From a checkpoint of a small transformer trained on Wikipedia: MLP 896 squared ReLU, normalized queries and keys.
Each number is 128 + 24 x the weight over its row's rms, rounded and kept within 0 to 255. Layers, rows and columns count from 0. The size above them is the row's rms in percent of the matrix's.

# layer 3 attention output (transposed), 224x224, rms 0.323, rows 120-127, columns 32-63
size [ 83  91  87  81  94  86  89  90]
[[123 113 121 141 150 102 156 131 126 101 163 139 123 128 141 143 135  89 141 141 125 131  76  91 135 153 106 142 144 120 118 138]
 [ 76 153 141 133 121 154 131  91 118 141 131 193 116 147 172 108 121 108 163 123 130 111 127  96 160  96 146 105 109 140 107 134]
 [158 126 162 124 127 144 120 149  75 168 149  90 121  96 142 141 139 104 157 171 127 144 174 127 112  90 143 153 143 158 132 116]
 [165 132 136 111 157 166 156 117 115  98 101 108 117  94 137  94  92 156  60 129 106 115 141 108 137 103 147 156 124 170 166 120]
 [135 108  86 158 105 128 154 119 102 124 108 123 113 104 124 120  92 148 112 130 132 159  94 117 143 154 149  77 149  99  98 129]
 [ 88 139  93 126 137 121 146 107 124 132 147 138 104 132 164 111 116  90 143 174 115 113 136 141  96 152 155 121 126  94 130 131]
 [152 120 120 173 132 139  88 143 130 112 130 144 154 100 114 119 112 136 126 166 123 134  67 151  97 200 155 120 114 131  90 116]
 [105 104 128  82  79 131  68 162  96 106 108 139 159 115 157 117 127 123 126 110 154 157  78 148 123 131 149 143 108 138 121 143]]
# layer 3 attention value, 224x224, rms 0.225, rows 121-127, columns 32-63
size [ 94  95  90  93  93  89  88]
[[139 124 118 111 107 158 169 124 135 120 104 147 127 156 106 172 119 126 123 105 148 118 115 163  83 184  85 179 123 128  90 161]
 [148  80 165 105 176 149 149 105  83  95  92 117 133 139 150 106 146 135  88  84 133 147  79 147 114 130 131 127 108 161 136 122]
 [150 108 120 151 152 130 119 143 144 137 152 137  97 117 116 158 113 135 132  58 166 173 114 133 125 120 117 113 147 101 108 113]
 [164 163 114 125 114 128 107 115 151 129 117 126 117 126 125 171 124 119 152 145 146  98 137  89 126 139 106 161 153 159 129 163]
 [103  97 130  58 104  67 144 112 142 133 121 124 162 120 108 167 137 169 143 111 179 107 116 125 212 122 152 138 102 132 138 147]
 [124 153 124 133 137 119 121 127 153 153  88 155 105 137 157 146 120 134  99 119 170 132 145  88 121  77  94 164 167  92 137 145]
 [120 137 145 115 164 110 156 100 164  97 110 118 106 118 144 143 148 111 159 150 144 117 120 111 129 161 151 143  93 126 150 138]]
# layer 3 attention query, 224x224, rms 0.189, rows 128-140, columns 32-63
size [131 111 113  96 106  72  91  91  89  88  82  87 121]
[[118 124 110  92 121  65 154 138 154 123 164 129 107 139 142 190  94 166 107 113 147 122  97 152 137 113 104 122 131 133 116 128]
 [127 140 170 125  82 139  98 170 135  87 138 103 115 134 172 141 139 144 168 131 120 127  85 147  81 130 129 127 123 146 105 108]
 [149 121 143 156 136 117  93  87 151 157 119  89 161 121  76 150 122 112 136 123 158 158 123 135 133 158 154 119 119 134 135  87]
 [120 132 153 165 107 126 137 111 157 164 135 145 148 155 127 128 136  95  82 117 167 157 102 127 135 119 148 175 142 146 101 105]
 [128 129 127 144 120 110  98  97 126 158 114  97  79 111  89 163 113 144  58 113 109 167 146 163 119 136 118 160 130 152 155  99]
 [ 88  90 181 143 102 141 151 116 133 122 136 135  94 155 150  68 145 154 121 145 149 101 118 114 126 114 122 115 115 138  86 133]
 [112 128 158 129 120  73 156 127 126 115 147 124 126 118 149 121 144 115  94 121 133 125 138 129 132 151  97 127 146 105 130 146]
 [130 175 132 120 142 121 119 134  93 154 111 167  98 144  98 104 102 138 120 100 143 152 129 122  96 144 129 113 155  98 120 108]
 [100 100  75 133 120 127 121 121 165  92 117 107 148 151  64 163 105 118 130  83 144 138 116 131 126 116 117 161 139 146 118 117]
 [138 155 131 141 166 144 148  97 157 119 114 118 145 155 139 124 111  88 134 127 120  87 131  91 130 150 110  99 138 166 150 124]
 [169 136 121 158 113 140 125 140 101 165 105 119 111 127 102 146 130 145 169 165 162 147  92 128 140 178  99 135 141 117 141 110]
 [ 75  72 154 171 169 104 145 125 153 150 139 107  77 127 130 130 143 110 133 139 106 130 168 125 132 150  91 116 119 136  84 163]
 [ 88 134  92 118 170  97 158 122 160 123 101 122 160 123 144 163  91 120 105 165 121 135 156 131 160 120 116 123 119 146 131 128]]
# layer 3 attention key, 224x224, rms 0.193, rows 128-139, columns 32-63
size [ 74  90  88  98 108 110  94 111  97 104 103  92]
[[106 127 184  90  97 171 151 148 101 122 142 127 135 159 158 120 111  87 112 136 161 122 154 152 130 153 137 111 128  83 152 189]
 [127 115 138 137 130 148 119 118 116 117 191 147 129 150 126 162 156 110 125 115 144 115 129 142  99 143 146 103 126 137 111 140]
 [126 128 115 105 111 181 120 125 125 140  93 127 123  77 121 106 145 132 165 125 150 145 118 117 115 109 147  82  89 140 168 135]
 [112  93 135 173 124 114  99 109 163 186 160 135 116 115  94 157 148 115 125 154 138 118 133 132 106 109 157 157 175 119 162 151]
 [118 178  87 147 116 129 126 129 147 151 117 105 139 100 142 136 135  84 132 135 109 119 122 145 121 153 164  97 125 125 159 136]
 [107 106 121  89  83 152 138 149 122  92 140 147 131 164  98 142 128 162 114 126 125 104 136 135 136 144 102 147 118 110  91 141]
 [131 147  94 147 139 119 147 145 151 151 139 133 104 150 106 123 117 115 140 117 143 164 105 133 129 104 117 134 122 110 156 121]
 [139 126 111 115 144  70 129 173 131 134 149  99 118 185 113 127  88 106 124 119 117 134 106 153 114 124 128 112 128 181 127 111]
 [111 155 111  94 105 159 173  98  95 145 133 145  90 125 127 114  89 102 119 121  74 125 163 104 100 114 144 138 105 191 144 140]
 [ 85  99 157 139 154 123 108 113 114  98 165 148  87 141 135  65 108 171 112 105 122 139 141 172 141 107 120 143 130 128 129 111]
 [139 141 174 113 126  76  92 121 127 138 160 152 133 153 131  88 108  76  87  92 125 162 134 130 124  99 148 158 126 118 133 158]
 [140 155 148 155 108 190 124 122 159 111 120 136 145 147  94 124  97 103 166 141 149 122  70 173 162 106 132 120 114 134 156 143]]